config.yaml
num_key_value_heads: 4
vocab_size: 539
positions: "rope"
rope_theta: 10000.0
init_std_qkv: 0.101
decay_fraction: 1.0
Each number is 500 + 25 x the weight over its row's rms, rounded and kept within 0 to 999. Layers, rows and columns count from 0. Numbers have three digits each. The size before them is the row's rms in percent of the matrix's.

# down: layer 3 MLP down (transposed), 512x128, rms 0.211, rows 377-432, columns 96-127
# gate: layer 3 MLP gate, 512x128, rms 0.256, rows 378-433, columns 96-127
# up: layer 3 MLP up, 512x128, rms 0.251, rows 378-433, columns 96-127
down377 099:476528440495550488551475547515466500481512477526506506472527470498495507492479454512526489518495
gate378 098:495476471518507545520500506498525528501477465531488500483461484476496471496499539477471484466502
up378 100:506489510483495540459486494470484486488492472520489483499477510538524473487482509508463453509485
down378 097:540487502523510545485504492501443515479476465526549530528492529506482459502476510458461509498507
gate379 111:532507520488498485471487480529464467506511444509536547507468464530515477529515502573547497494466
up379 124:502546515511524479458497470487512497520503533550472520500471448490509498481466512538473507460558
down379 113:493434496507491481488487536481469444465464472479521508481467493514538515508518499536486509500495
gate380 092:490519513509499494507510509497483482481525524503500496512478473490549481514550476505539552529513
up380 094:504493482547474484523538489506490495513517515492517495542513484476538495488517460522528523540484
down380 091:567509472462528509480506544518519472499477505486493539512486491474510481536500493451490483453492
gate381 106:534550499441478440484532454507487524470502537498498466481510552484522536505470522545490476488467
up381 112:493443511527451543459516548515548452491479477487547549491487515526483499511477489458558502491545
down381 111:482494489514503541513486523499556499480515513512516509491470535496501531513487492481511519517504
gate382 112:484508492515497521519507501525464533493443483500520526518478455515477550471513473474496504461543
up382 115:472473512433514496534487514478505481517464496496513470561497454466491495492480459491444442519540
down382 110:467482482484529524467504495520468479473492552486524537479501525549469503499503488499523460486478
gate383 102:483533448477544507509541452513488507496488503478521514530482516524472521434508468528533488494507
up383 109:480504477482504509511491485569513502480507482453513505459494517501471480527456522492495542493498
down383 110:490464493550497512487460499481477447489505484476486488492494489470491445570479510487485486499514
gate384 094:544508527436486509522542491484437554480462550518520501508483524488508533470462516516522513478468
up384 091:513467496482492525515542516519483512488563526524484500495470519519456526506519517523532470484508
down384 099:535459485527526493515497525515516509513537516493477495515492492527416542509528463536508547498454
gate385 107:454481504488475463496522498505520522546505487507493470513485511514538500544548495475518498501505
up385 115:518504553473477504437467498491493528500509513468505512476502528473513510526512460499518495511439
down385 098:459520521489489428490476477529474489533518466506474473519504468491473519458542513488523476501505
gate386 102:506523480486500483507481486491499483474484512520485515495479463491476501488494509512494494525491
up386 104:511496499493510541489489480486457505506454510526525490496495531487511508540505529508555489485528
down386 104:518513511507496487496499480541480508464441499473502590442477485498505500502499509513459521496492
gate387 084:512520503548494470527497504517491530519475521477506500523502498492499509527456493511474522465511
up387 079:516486518519504478541539526515527536514498462493543459502516550514508476499526459566460491469481
down387 094:472537519496513536472531480517511512536532502499467486498491511512470483489552518499484512545474
gate388 104:491504552470515510442503482468465460515487495479522540538488544482511485459476487496504509503533
up388 100:500520531504468505483513469500426431509511487491507533510503475491486490503482497508555484534483
down388 106:474496443501516478475519492555481514534522487509501486472459465509521518566494433509524532502518
gate389 131:456518495450459506450512478474518446504468534502451495481499480457490485513493519554495529476523
up389 118:576518535538529512463519494527457466488544532459456495492457501515485507519526470509483538518491
down389 113:530510500510566487524465490512489541484543521494503497494485511529474500467516503492511479531468
gate390 096:507485502491472482511562506498507475485487475522487546524558487517462538499483508512520534493480
up390 102:535465507494499469494534501524509484477477508529515500520544480467497513490537510471537500448497
down390 101:488518481477508532566497508500496530536503507514509490513461489486470476453498543482534498509504
gate391 100:453484534498495531488514490526469472487469504460479507452517505514536529485505518516503473454508
up391 097:452512530501471534493533514483494484475468489474462493456482479512512546516507531486496503512512
down391 093:486493513549461505500483496474533504483515528446486476519477527504537494489487421508491517505488
gate392 101:514514461505485509488512500497484461514523474460531480578523508511483507499513494499500488466491
up392 097:511509492544479515506487498451512470522486460502520502545529498495511525501495495537506450501500
down392 113:531510536475526502563468508448506504451466542513482516463454498495495505470476511516488512532525
gate393 089:482496486488505537480531512469477453515479469508504502514454496491485498513520509472464481523468
up393 096:490487507529471451524487473497523544501512479523506500492558487493530493488506506519519548480585
down393 101:452483476521529508502532550526531472516485511496488495492475494479499534500501529562466505497467
gate394 095:523504553500553547484572497483497513511460496465518492514527487486519457484535544488511483461496
up394 095:489509426518459483506488530548522464494522532522487518471491509523472557524487501509500488542520
down394 092:464488526496483513510484532496501509527487486524505514522521504509498512555516492460494485547550
gate395 096:465465475516494529456510493505492464506463549531508471539484489569545517483491485488499539517510
up395 103:504517504473508492486465498508486468500502528517541474524439508533553497505477493509497505489464
down395 097:473499506546518508508514493499507477517519518526534499499481501467465474514484526530483469443516
gate396 090:517511497519510474479514486503444517465531499530501496496520446493489517511493517522544471495518
up396 097:519537502522490465499513481539480508478502520511477495460519440500504533515485516519536491471539
down396 098:506454500459513496501463497436540529480540485511482497471516513470492457484542517486506466496487
gate397 095:496499553528465516562535522513484537505500493483521464464547555540516510499497516504512533470483
up397 109:515506524466475421498488505464511464495490491526509531498443497483499538500499487489464488509536
down397 103:502498485451502512507488453471471519490538505484492483525545477506497533515499499490495482499486
gate398 094:480473521512512513510485495454504535505480452505525501498499518499511519527457440487493511511497
up398 105:464530488460499496458519462510440485509486497529540456538491483516523530514470497494514520548446
down398 092:531500419507551533480503497504477465477469502436514488515478471499535490507523515502481478475463
gate399 080:491513485530493523489467487484545540513491485546499554487516462496490540485512545485501464518483
up399 084:513502513523497535490479477493542505578520492536492508449485516503510479510519466506475497499495
down399 094:486469510559490497484483534511439495514532505492505455529489543523487497502509543516481507491541
gate400 101:438509465508478483471479516477482451503479509505517528485506533505481479517506465503493517511511
up400 102:490537458553478474486517481546472525494526496489502506503559514521526480510477508503530546500469
down400 097:503511514493514505539501521531543521501488512517437510494514492533448521507542487473476465517515
gate401 110:562511489504509506496474521483462488511459496537520451489529530506535532480480462480517481481536
up401 104:537485453462497525533467505479447495503459502548506446487495532487509535483485454485511512497529
down401 102:490475474458508507537474528538463477520499454517539561519498505504497483523527499508491496454508
gate402 095:518499515523500510486479473543561503482471507476548500543539513521482458522517505498523502469476
up402 092:509536481495488508532495507463472510505556520519478497491469495502523564494492501493507500537504
down402 093:493514484499507532531555517512465531465468517547516506536492490483490522525506501512482549463501
gate403 089:511509510502450507448502473465517485504478530514506504497484526515505515530498530464478549464511
up403 086:511502500499495505472520471472544481531510523505489492551476559531501512533519509472482515487513
down403 080:488540545462509411514523520488532494550487515466462500526530519508504470496529494519504452502476
gate404 089:503543512562536504490488506523516499475457516498539483515523516460501522544546455475512506522474
up404 084:504531509524519498467446507514511473523486519484519490502541514459506474545493501484508482503520
down404 088:524512507467502491484517532501528528513525544528504490506494505519457456517493498490501486483511
gate405 087:488497481494468502485492508517529518519527531476530536489497479446488474562535485477493489449498
up405 084:497479476485489539504536495488520498540489537491532546526481442489534503497473509536462476482439
down405 083:490531529508477521512486512501476518506523534461527510496468544466481504492540442502482466512505
gate406 096:446536484517492506539497512481494454490541460482534513518504475460453486491512476507495528509511
up406 100:526453525494477542462488496496517523503474528490476492460480516531537511508492512488534484497477
down406 098:476524522491482437508511477491470447501507497506491515501519521453474473525505515506505544500546
gate407 072:514525507451494492479489497495514506526507516470529494475527525505518478514506532511523489461478
up407 083:511519490470476486488500507523508479535481528497514520459484500494494492510518490448525517481507
down407 091:489470476452462498514471495510514453534541522505521500527523513491513497478483445500508489483524
gate408 086:539511491516517516455433498508452478538484517489472558493492485545541466498473521476499483479439
up408 087:506465481501458517545512546513491511517489498492484447479458549499495457493512427454469451503520
down408 097:523496521488514525513481522426469515496452515517469503521539509492471500515532473478504503509508
gate409 107:514495514491503484491489518487473535469465538455543422472527467529520488492456514479483520455464
up409 107:492479481514500485450499516537490529522533484534487476495520473552508504464505514482485485507479
down409 103:539506453452535486519489513542491511508463504535486511470503562450478467546488503516497506490481
gate410 099:505530508497459560467490486521528485474448514488518525495510463513508472521453544531501543481515
up410 104:490463508502489518517526527454521510485528488544514544486485496481483540473538482497520477522465
down410 099:493513495480529503479511521470463542467460540531504558535521488480519530476552527455497482500504
gate411 095:539489495509485507468560525549481491520568524493492512528504510508501502522505524499469469510480
up411 097:527468442496516489474429484514476504471495524454470487489440524511496498490491474530533492495526
down411 088:465455481487520505513497449494459486544497489511493515475526447494525503508496534487498517485488
gate412 100:507459469491498498482459509505529480536476544506564482510500487442485510460473457572487471554487
up412 095:467515526505499518559476471499486484513515490493497495493520491504491499524545545508529482507495
down412 106:531506498462486538514522503494464556532518463475488530531478474491464520471490518465546526488510
gate413 131:529556501503492526491438514487494519508499475479484490515485461501510478490510480498496461528491
up413 139:500523491478492480471512506484487537496485484475512430491470506472476510536484500492512466505496
down413 118:514522488486507462525451509503511483509483488487480432507503488499511513467487486489509484519496
gate414 095:505494501493497498488499477549496491485497539514540497490459502510503537528525507493512499561503
up414 084:541513504476481481484490469513512503484523506516518518491471494474504487499499494519498473521512
down414 092:503502530482504505509522493473503569499521490509467520518440491542463471515527512510529510504524
gate415 090:514510506419490518477495511520469478494488498508483503536499487488493493509480505481485455504503
up415 083:501476523482525506481530522497497517512455448431474503497498522500520455562496490492530516495492
down415 089:511486530500540517466510496471489464488523508425515517505498530451509546567491508500548485464489
gate416 081:470488505492492506541483488533477532540511465498516555532559515497497504531511486467502490473512
up416 093:490504527489511488471499511541517481455512476502491529486545506498508508467456496478481481503537
down416 094:523474488540485487455522481514495487463538516528556476510486507485506498518506519500471493528544
gate417 097:513501535483509484489494515522523493500456543513505520496566513513460525478481519513470500498533
up417 091:465489503493496498509501443490513514473544481462553477487471468476516472510512500502512491499486
down417 096:494487473492526519484487488536544487501516451521532530514541482475524475484472486524493499532461
gate418 089:496488499483509519453495536475481490515469522482519461521473499521500490522518481468528502541498
up418 087:495507533544499493504518457572518544464524506505495517526489494494484517533496513504513526472510
down418 090:501475474464501538545536474537518553466527487525487479483520456480465514526472540480477518461462
gate419 106:516457493509483506534532505511483535503507485501437481504522505539525524504543495496508470513461
up419 105:492479503520505492507500539513510527501507504487507517481531524483526449504490462501580518501490
down419 108:503532510539488517475485483522501508512485506497460458547545481477493505523521447519520470484528
gate420 092:492495512475454486506479502485469439484496449500494456478506495551510500493518492484526486501522
up420 115:512464477503526507481532487503492542522455531480534522517506521457483473489486504483493507505513
down420 099:476540514502485507499513474511498465483520480531486518508512522509478520484450438480505483505514
gate421 094:455461484473482503520534509479495500517518444490522504492527497499476470497507508475485502449545
up421 096:528540520506540493472516487498480506511494530454543503549517485450510490473437489536475483492475
down421 095:483546503527498510511510534540483502542508524508509496465541522498491476494528490516514484517468
gate422 103:553512504474546463511489487502489503497513487510497521509500522490519497511491528515461472505505
up422 105:467508529470527484508500487524519517516510457469505458504505527416508514457510497458482520507508
down422 106:506525484490513496546493551465517515457486491511489512485539522496486504523507507485510484528470
gate423 109:502504471548500498508519498525494520491527499535502574512515464553489482528537487505486515505501
up423 113:519528501497530459548542489539492530487498486521484481477506512490528485533537532524475516500502
down423 106:468484468491467491546552532495533492529508522510549500514467484513523487537525498509513512512497
gate424 092:508520501487472499465507509539488470492492477529523499513474498489520482514517510571462547463514
up424 090:489531521483480518450469511533462472524500476498481493490465518495559504487526510538515534491481
down424 092:517490503496478476459498461436473475464454545486454498515509508487497459496504512481526501503518
gate425 130:481461520498480512487531480582522512479509557452474501509531516504468489524486500504519515496521
up425 126:502529472483479486511464511446462492498491444489519497497489469474519522506510490501485490528506
down425 108:477483455509527527507523479519501479441506453516543504464482452469491515512487491477450490461513
gate426 115:493469478537541500540489515560492519452501478491507497501498522529482469516533532490492497486504
up426 114:501473478521491474495501472498480509501500508490515542515429533474482461488486509497462500501525
down426 104:524530530532492479512502512513496506537524551491488490528460514462511448491512506514494470483483
gate427 083:500503502503480494510531495532511537525484450517491517536461477506521499503500457505502491562501
up427 086:504480505529525487460461475461499446488543545485504509469472490488480488517511553508503492443486
down427 088:478487490539484510505524518486498523506468480483510522496473507489484522528491543497448520511513
gate428 101:520536510495496509535449495506523514492482459439502477461491496498500497481512497452521503493493
up428 099:522450519496480512466534510474492482510491536541497497505441494458518490526498511530515503490525
down428 098:469480509507514458503503505494536510506504480462487511537514495496514454522530526508511523503492
gate429 094:463522526509501512500535512516526529479499482510501490507542465507496520557500501523454512486471
up429 102:518507544454521475486482493481478484503513522488474534521518526500519504446473501493519528499449
down429 108:506485485543491472491522501435457467511535488482503506518490501505482502473500554535537525537505
gate430 081:496506453510487490532471485481540525499517468499504479481499448491503487554525497483474480490514
up430 078:479484463520507478485477468489479488505507501508516501541506518523470543496521492518506484540510
down430 085:509534535468450494551468527506485479478487522467524502477531474488512456509526483462525515488506
gate431 095:510493466526490523505492458544482502513498492488489513522516501521509493503513457509508476500444
up431 100:516509513449514483499472524532506499448482540500484483472474508484519469513491505498531498442522
down431 095:517514495512501549494550477524490484540503493508462506516528512490468524493494493506462494499507
gate432 097:540499488536544497504526513534483489477499506506488502504559499498489491500527504498504540495483
up432 096:517485535543501508539505477464500504500499490466495461492507495507524470475513506487527468484482
down432 101:486516508522521521499473468510543449493486448486485515521529515515490512510465509492493552475513
gate433 104:491446503542452553524502485491486499479505445507552517489542548513504466478457484519475505508513
up433 110:493487482511458528457492472525503471525502496519529547532495542513504475543516468491523529512512